config.toml
n_head = 4
n_kv_head = 4
positions = "learned"
weight_decay = 0.2
grad_clip = 1.0
decay_fraction = 0.818
steps = 5675
Each number is 500 + 25 x the weight over its row's rms, rounded and kept within 0 to 999. Layers, rows and columns count from 0. Numbers have three digits each. The size before them is the row's rms in percent of the matrix's.

# k: layer 5 attention key, 256x256, rms 0.0479, rows 108-127, columns 192-255
# q: layer 5 attention query, 256x256, rms 0.048, rows 109-127, columns 192-255
# v: layer 5 attention value, 256x256, rms 0.0494, rows 64-90, columns 192-255
# o: layer 5 attention output (transposed), 256x256, rms 0.0416, rows 64-90, columns 192-255
k108 085:503519515503515461537482503468449503470472494509541495509472471462506462555515482477550495482510499469506446497468534525544546499500535462435528505508501471526490515511518530488470495476532499
q109 088:497523507475528466531484478499467491552506480501515505544548535566496526498528487496517470485503509449513488511474504507523521485542547463487467491497451531478478509506470490507529525536464486
k109 087:512530516481498474505492506504468461517499493541488512507506536482517504508483455487469491542526510500544479493491524464447563472474484536479481498473508447504491494514499472511463487527475525
q110 091:472486511500525510492478477519526500509518457512513519494543449555493473497529484486493493467491518504506528529477470394483482504474479497497511512522525513476492441521548495508510514552504514
k110 089:474512468472558521438507495531498532471504472545520541485498451513521506469530541499507491547509449484503512545477459440522495506508517523485533515497503474454504499537553473482477499499529544
q111 094:543493499495533513518514487527508469506477523443479475497521505514528412474504532509455488475474495503491502494518548489451498532502539525517475487496505506514517538479467472495495516497524556
k111 087:488536480501499512488495469486535504503467496446453478475537454518527454489474509479462508534509505485552508491481531474464492520526515500481501498498517506456530471540497532513486492445507470
q112 092:524489520511482520522486519536531531505478503495539517522443486519478527492452528528464522511489481456499472494512470511456525484496484541495491499489505508475509511490522527462478509500524509
k112 091:505519507505499443486471449554494497518508523478483514483471531531515504496499553491463486485498507462473531524493459482530510494493502461533515469517519522520481442483531542468471493524485503
q113 092:516509470531477524483502550463489473522491519515519497481524501533522513527470539480522522546468530483532505474527472511504473508465509529467507504503485472525475522504485485511474482511497471
k113 090:516471498464502498486494490473533495491469497516502516496507491523486502503522490482497468484524501486546501473507504519502517520481511516502450482486475508484486530526475510496498463509486477
q114 091:513502453501484496468524462488538492503480468500503495491517501462438495492525508487464479497518498493507511523497508557476472464533483506510498488488469515492517526484506494458502488539490479
k114 088:508484496471507504480535490513494508503505463540546526507534503479490506540456455512492471484516492547476489519510489507528480473521480520561509503514496573461492507499541516444466488477464502
q115 097:448494523526530538498507468480522453518525477521496480519498489494543489498514483479485514500504514550522536494506523438474494506498529552481508507498525522496457461493474484518494502519447513
k115 093:466522481530460488473517490479497452525505478481480494548513498523482515525521463483504518499453488510524531489531511472501509510506544528466493527471507519513434501549490516511525527484502489
q116 090:530474510465480524472483519504512515441510513513564505496449473460507506501459533564452489521495520519473470492516473539494512469549502476509544479509513467479543500494480513518484468465511518
k116 082:493449490490500490514519495508511488451489478505497497493465529489512467505491482511472480508503535485480474517515524508528513462490492494556481478481535513487476481507490513483480492522553457
q117 094:509491488497529492457511487551478531491448471482493515417513449496540460489517509476521523506523473453482482521527486490486441483478507502545456532496453518491472468518478490493517499511484525
k117 089:544500501457496523468495466476462507511504491524517483480481498537446510496460509481529539457492517543482526518505470526537519515472510498497493547496535514457516490469481550528481530459503479
q118 095:499512498547506548487550522507492528511522524465514508433496520534475489507555500495526515516448492508494548532487507457545543494493469490499507509509522525445503484480522536488488502512455500
k118 089:475498530537514499461489509504510483552488519496529512488454460505486545467505496541482498521444471518519489452506485476514546459507482492470529510496495531461501508468528499490533482504498490
q119 087:563501504486508456544447497475511469496539526483573519473556519530498470531515474502524458473495513499507492516478496511505476501485511495496464508504506519509507507461500515476505522465487520
k119 083:511514482533487505488553493507510525499519477477519474500548517512482533491497489478529490514520481486463492467509513487505484465488507484465473475485486504479526533526506508446463504505510492
q120 093:517553518485528509499535511516470520489507518530557507545516515456473496485505504486518480480535525518501498487527528515487513526504480519523486501474490503486524476510505477511513531485494501
k120 090:477508439500537496485498520488513466487465522424534491548494492457517485503502509468531481454560542496542524507508488439479494521496511527497493485491502483521515499514520450506474492513488502
q121 100:476492500482484469490540446511484522487515467528507476516514520479499512502501513451532525506513509525509497530462484514523458532471500483508498500494497493459488448494504513527476480524489488
k121 087:484496527508518502511500478529493496510517471522563499506451518488498523515473541495507510506449522516503504489480454524525482474448545458480519513490476441499484492452469477507527495437459535
q122 102:543505495462449511468488566501453510475490501464500430510464508440477517504494511497518544491487512478501512501515462558480542519498506522501478499495477511527490466499494508538522515479493521
k122 093:493495483480464509488490454492507477501466521465548522550505493492505463495526532508495512510515506522474544494508517474536509531547510493513483505492496518538466482520483529495484515531499468
q123 096:533519536488467535486472547506458472461454553497503479507461577474472500526500515484483494494534507503471491502518480602478494485504520512550438488474502502539459549501515505505502467486527501
k123 087:492487541450506523500497495510463499536498515518499507515514556548548483530494481520525504530509498492459515511469462493506489508528503467562537491507481472518480493499478460506525501478509480
q124 092:454452487508446498493515494524505491464498492474481514510509505511533512500499518455496499525541469471530521508458521482563493501477486540516487501525526439498499544471499486501495468524500476
k124 086:497535514503484531543505503487477504481498491516513465523489460472507562532532506464530488508517511490543491532462537507542474506512544494459466465506520479517508538490523487502528466521504461
q125 094:511461472516471487531530502478518483529512511528512532488478489478477495543521491506493490527511489521494512490498484545490497543437483476520489505507498500505473482450474517549446514511474462
k125 091:514500505508494482506531510520486503539494514488491528463495483470524542516560495498493500505509509505482481514533493487481502534491514509480499523442455513479522469512493532501486523472505458
q126 099:542521506523492515456497520483514534475510509529458506474488493513459530507478503537495480487517486483483493497528476555495488467474477487481529499515470516510462490481544523550505510510524527
k126 093:474479473511480449516506477551450574447524483492500456503473520499482541496483512537451483496502470532509518499486479545547478529500507516541495450488538544491499494514501514504504507493500497
q127 087:475469475496463524506484496512479497490487474500531527493542483442512500475510502518476509559496510459497482558507536477507496447529548528506509479519500516480528509547511501524497521509509519
k127 088:515515511515507503513482500513539493485496473526501481491480463480506516483485526470512573483536462512524492523471465499515539516469504547492452523492488512493525505540495514494502516527514506
v64 084:496503509512487538475506502508502473478471484527534507506496492495481489538489455467504503459462493516524464526521444529507524512495490482502511426500486502462522475525445491523495530491488490
o64 090:496536496465492504541530495550498542468476494526523497522517469510510475462516484533494498513525493518510498524472505481500456494498527496479489567511461552439532521540491490505487442539485537
v65 080:509492525489512526514532497512537493494524468492479530486447463492503492534521454484518486515533563494490498496486502485456533512458523456498482502511512541539486486447545531506501512490497480
o65 083:511479468519529484512496475518532468464545528487474542504541502505494484480513519547470493511502510489472520541500463496524468505553527501502504502480469507491509505530515439465496496482496502
v66 079:487533566509485484488506495485517493486455510503513553471466522565503519510526491480475498520451519526502480526537535503526511471495505498494498478503457509529487551497493471522495483517483537
o66 082:495496517483506496515491508481468468521482526509497492515487499490533468531475493506546500529505547484514536528505506480455517519469479544487478535495500495493488498544511477545492498524490505
v67 080:472507483510517513510515525534532447471499521452506518501512502473493513501462504489513476502489495505516505501528491489493496456461474533459562481561493512555463518510473491471481505515514501
o67 081:485475538488520544517502508435498515530520474532517514485489494504508532521507471469485484491477471509482521507488452551480528489502536494444503529474515516516462520456541522509498532492527494
v68 087:550509499502494487487499487483495493491584508513472515491460510530472499511496529458509559506474526445535515484506483502516520481498505492485464512477479529507515444488532505528481498488506502
o68 087:520514535466499497513484448496497497467485481530495513502538505479473486533522505516452521489524459500504483547486442506531525450470494460521538489524463486511500527525473503521526459479522465
v69 081:486531499518485470508507544511526499502478507488496447499480511503455499463546541514553517507508486509476533493440531519513467501472535475540528499495489488559460488506474509527488508467469506
o69 084:535548471456515488482533473509500502493501504511525473509566495478514453516501469442446478479502477513532451506571525453476482473502496512423483508506504492496540477506527529495481493508518534
v70 085:453490504495473497520536496507495537526435513487482442505481462481468489478484463493481462478475495449500482502466513532490472481496498515487461527483466554534495476511493516472525504512494519
o70 083:520493483482529529512519515499529497515464500451509513505534519498498489524519514500500529516473484490466542479491490495533483492523474470517498514489511480496512503517524513490502483555534474
v71 084:503535538528499528484516452488458507494523481507526505547506481547450523490459526479475477490486491520515456476540490474523497490483505475452541466508497504456511476491489478464460538499448499
o71 088:467497486501514524504468534513462511492491495512491469506472491515471474466482485462492488498467497455504529504477518556504530477460507538488531483500490503509477527487476529520552518515520447
v72 075:557520500482471486513519511505462489481501530493485514492505510455528497543502534544505497494511510494459490480478519499492536515531489481539515544506482454528471494442492521525472484502526519
o72 081:492511457514503487498489439501496477486445515507495492486516518539525480463513530483504487529485519515531474494556520487475523487494471521509493503472515512482482510527526489525489532493483486
v73 082:507503541516464519467505457498481526476527505456517471510475475513487470519505497495480503492552493496493494505523497522536456547486510517486536506486540491494485503503517514492494496481510446
o73 080:510480477490515525501504515504495533504534486477485469536470503533440509491508511516513524462487519475492485482540539521468487476492531488470458494478482504490527504529482540493457502508485494
v74 080:482498533508531536496439479525546478513480494506455453452488522508497480484516527497536492518478514505503502476532524468491475522515517449491516520475518521509461481461506516519467504477508529
o74 087:507504500510482480529552504478512480540526479473534520488502444513504500583520503523482439483514509505464504488498498454490501504462528520493530486482488494499524530538555458522495492504521525
v75 079:486488515536513493511463488527501529526471490543500507462464462504514501529494519538505457457518459486483520508538511516489459525475499503491547486463513497481500485479524472454486483527507474
o75 080:545467497497518500495505462494501470504450527494546507539534525496522446475515525550469485507472537534529472484502476501451498465503547482477502510515496535524494475570507510472524485505498489
v76 080:513492528491538537439496519532500541486498530491517541472531532517490512535474511468542489510506451474509485502503503489487503471511461526526507485490488454481502510546475516535477497512492496
o76 082:495484510501482503460514517492464497510526496465522482480543487512514495491519427513492496520486478543533558517493529460495493471490526507490456493505531515476487525503518478495461464505503528
v77 083:493457529517503500483506496485512466488494457493465497518515555458538475498501516500517514465520523490458448504474483511513512495517480474512505530523542494474468488481481519501480547494506503
o77 082:527528499508484489508516516492491505497509521510489488513511486535489519491515488486510500519479478501492526467551496456486513538476508528460505463487513511512509487498474499486526491506486479
v78 083:499505492465531491497493543539456528460514525487478486467441456522435463505502521509523532490495492473457499485517503510499471527524479500457490509487499496523488549477524461510532508512488463
o78 086:488495497474501493512525505501499529515511521474470527495553504510524525467558510536520505503457503469502449480516512485492512454486492511493510519535499528488486484495504519484505488490488487
v79 080:526483509475548501507509517523517460516511501532519529485485548488527510489488463474468442517519495481489481504487493468512467538536469488480510525485498493515524527509550491498515471500449476
o79 082:479490502523508521456519472448452498488506533453530518553483462508518500497525511531498524516485493466538504445510493500525510503495527524527542505498550503516497503533519495536471453496517492
v80 088:497480515482499528488498526490466504501474495454502506526480560493530502492520457493498503514492477515483555475520484515528467476462524508527483531506518463482477509506503456509449462507509491
o80 088:449463514533498494506448523475537468440507484498503507456519494494487519472495464540517541530504471509476527505525474461446535502484485475478485493533502523544517486533469497475486510540479490
v81 089:497530521492469535492496519460480481499498466526526476500483523524477513506475520518499491499488483497523470447481488496490499492530532482490473473483480513496536537497528514528480488502529496
o81 087:487482516439478497494464485528496494475439490483471515525484529516479504497513482476531499491517484496504514518522521537513518484477494548494538482497509498497487490460486516489534502589517510
v82 076:514503516479470478519499533512546458499482478471492517454464552517509543537479457465496484519463481478496519496513491528524504481492475479564509504473482516521462548490487488490525469492458501
o82 077:534498490504504518551474510473470474484511527490446487497498472518496510494492455506495521499503441524491460484516501511485477492522498501504539516499470517499523511476483509520494546529509514
v83 081:504461514481477455477452507508581459491492489537530479478515510484567493499496504504507477485498520531540511489530460481513492505495496498475537484503472492472558542476496489499515467521530464
o83 085:468488469509503464490519487482497508473499536507471502536517484469502543526484507490487500532497469528496446548471536519509488465494438535487531534454493491517474456487472520494538458530455522
v84 081:483525489497503514474530479503501528493510513482524507488428483484485490469511463528484517501528544495503523506492503542493515491513516455477487487561490519463502499578454459520487491474487514
o84 081:481521523483506517493506509543495479441528494477539546496521506482498496496499478498536496530547505485497492473465578467503536476495534503494514491524492475518508471479535504498524490528503536
v85 085:481509514510507553484467465468492488492501488491469488541493504526478518496463509514477481500497509510498465502495482492475462501509479496510536496493495493540462494515474484475542486549507531
o85 087:490498526471492524449502531502523469526481544505473496494462471498480460469478523497490488508491506499496504454509497505491523529533493491520464536435519490506516502499503529511476536466502498
v86 080:498486540538539542487494555487474467511486485482515504508473491513502513538490505467486509458563542506517519458487485521507439530477450519500507541518494522510527484506514480472530495506496483
o86 083:517504529468520451475516512464474537490519499455465491512518469499526456529498541507513519463515484493500474543467507469477515490519469498472489492493500493483514511547485516508457494477499486
v87 079:462474531526505524541503484509515487528486506485501510514513468465473455518482445498548541529467471496501494461545502507495514484481476479489500478493534539511542485502500475492486471498497532
o87 084:519491509529504493467483526488487476528494491440499523498522535537518509486469484516427500498535509503466504544498498472512469486477553530497500514482494540487488482520474529515515485481502490
v88 076:506469494501494477532479510562506480517536498473519508456475521460513503527530538499505484489524480494462492536491538499552504494480504522478512468511540466457488558497523480486496440548457517
o88 077:459499459464496513476509496507510522530524522466485495512504494519544497522469510518452523512471529530512497460548512487480540506533515481460497533540496505532480441494523472451535562490526535
v89 081:458470458488446486482474478520500502491479500510501495582500461516490488494493477498531501520548485460486483508491492505497475447535467540481471516508483457503489469538495546480484507527475529
o89 080:521533486477541522487512515534495508517513472525516477482514496468461520473477506494477498523492517510482527515505507492511545514459527489522477473459492498506515488529548485514520463497504475
v90 078:507481523478560520457482481520484475477505506493518529484491503522482495530471490531455467504493483496510494505491500498549469491494569518497491511507534501508496538520499503486498545511478489
o90 086:539504485469466510493498504485524489500523511477496435507490510531502529479456507468499487473495463485449527493513516502474539489539473528450480509456488495492530508456534498517475504482490505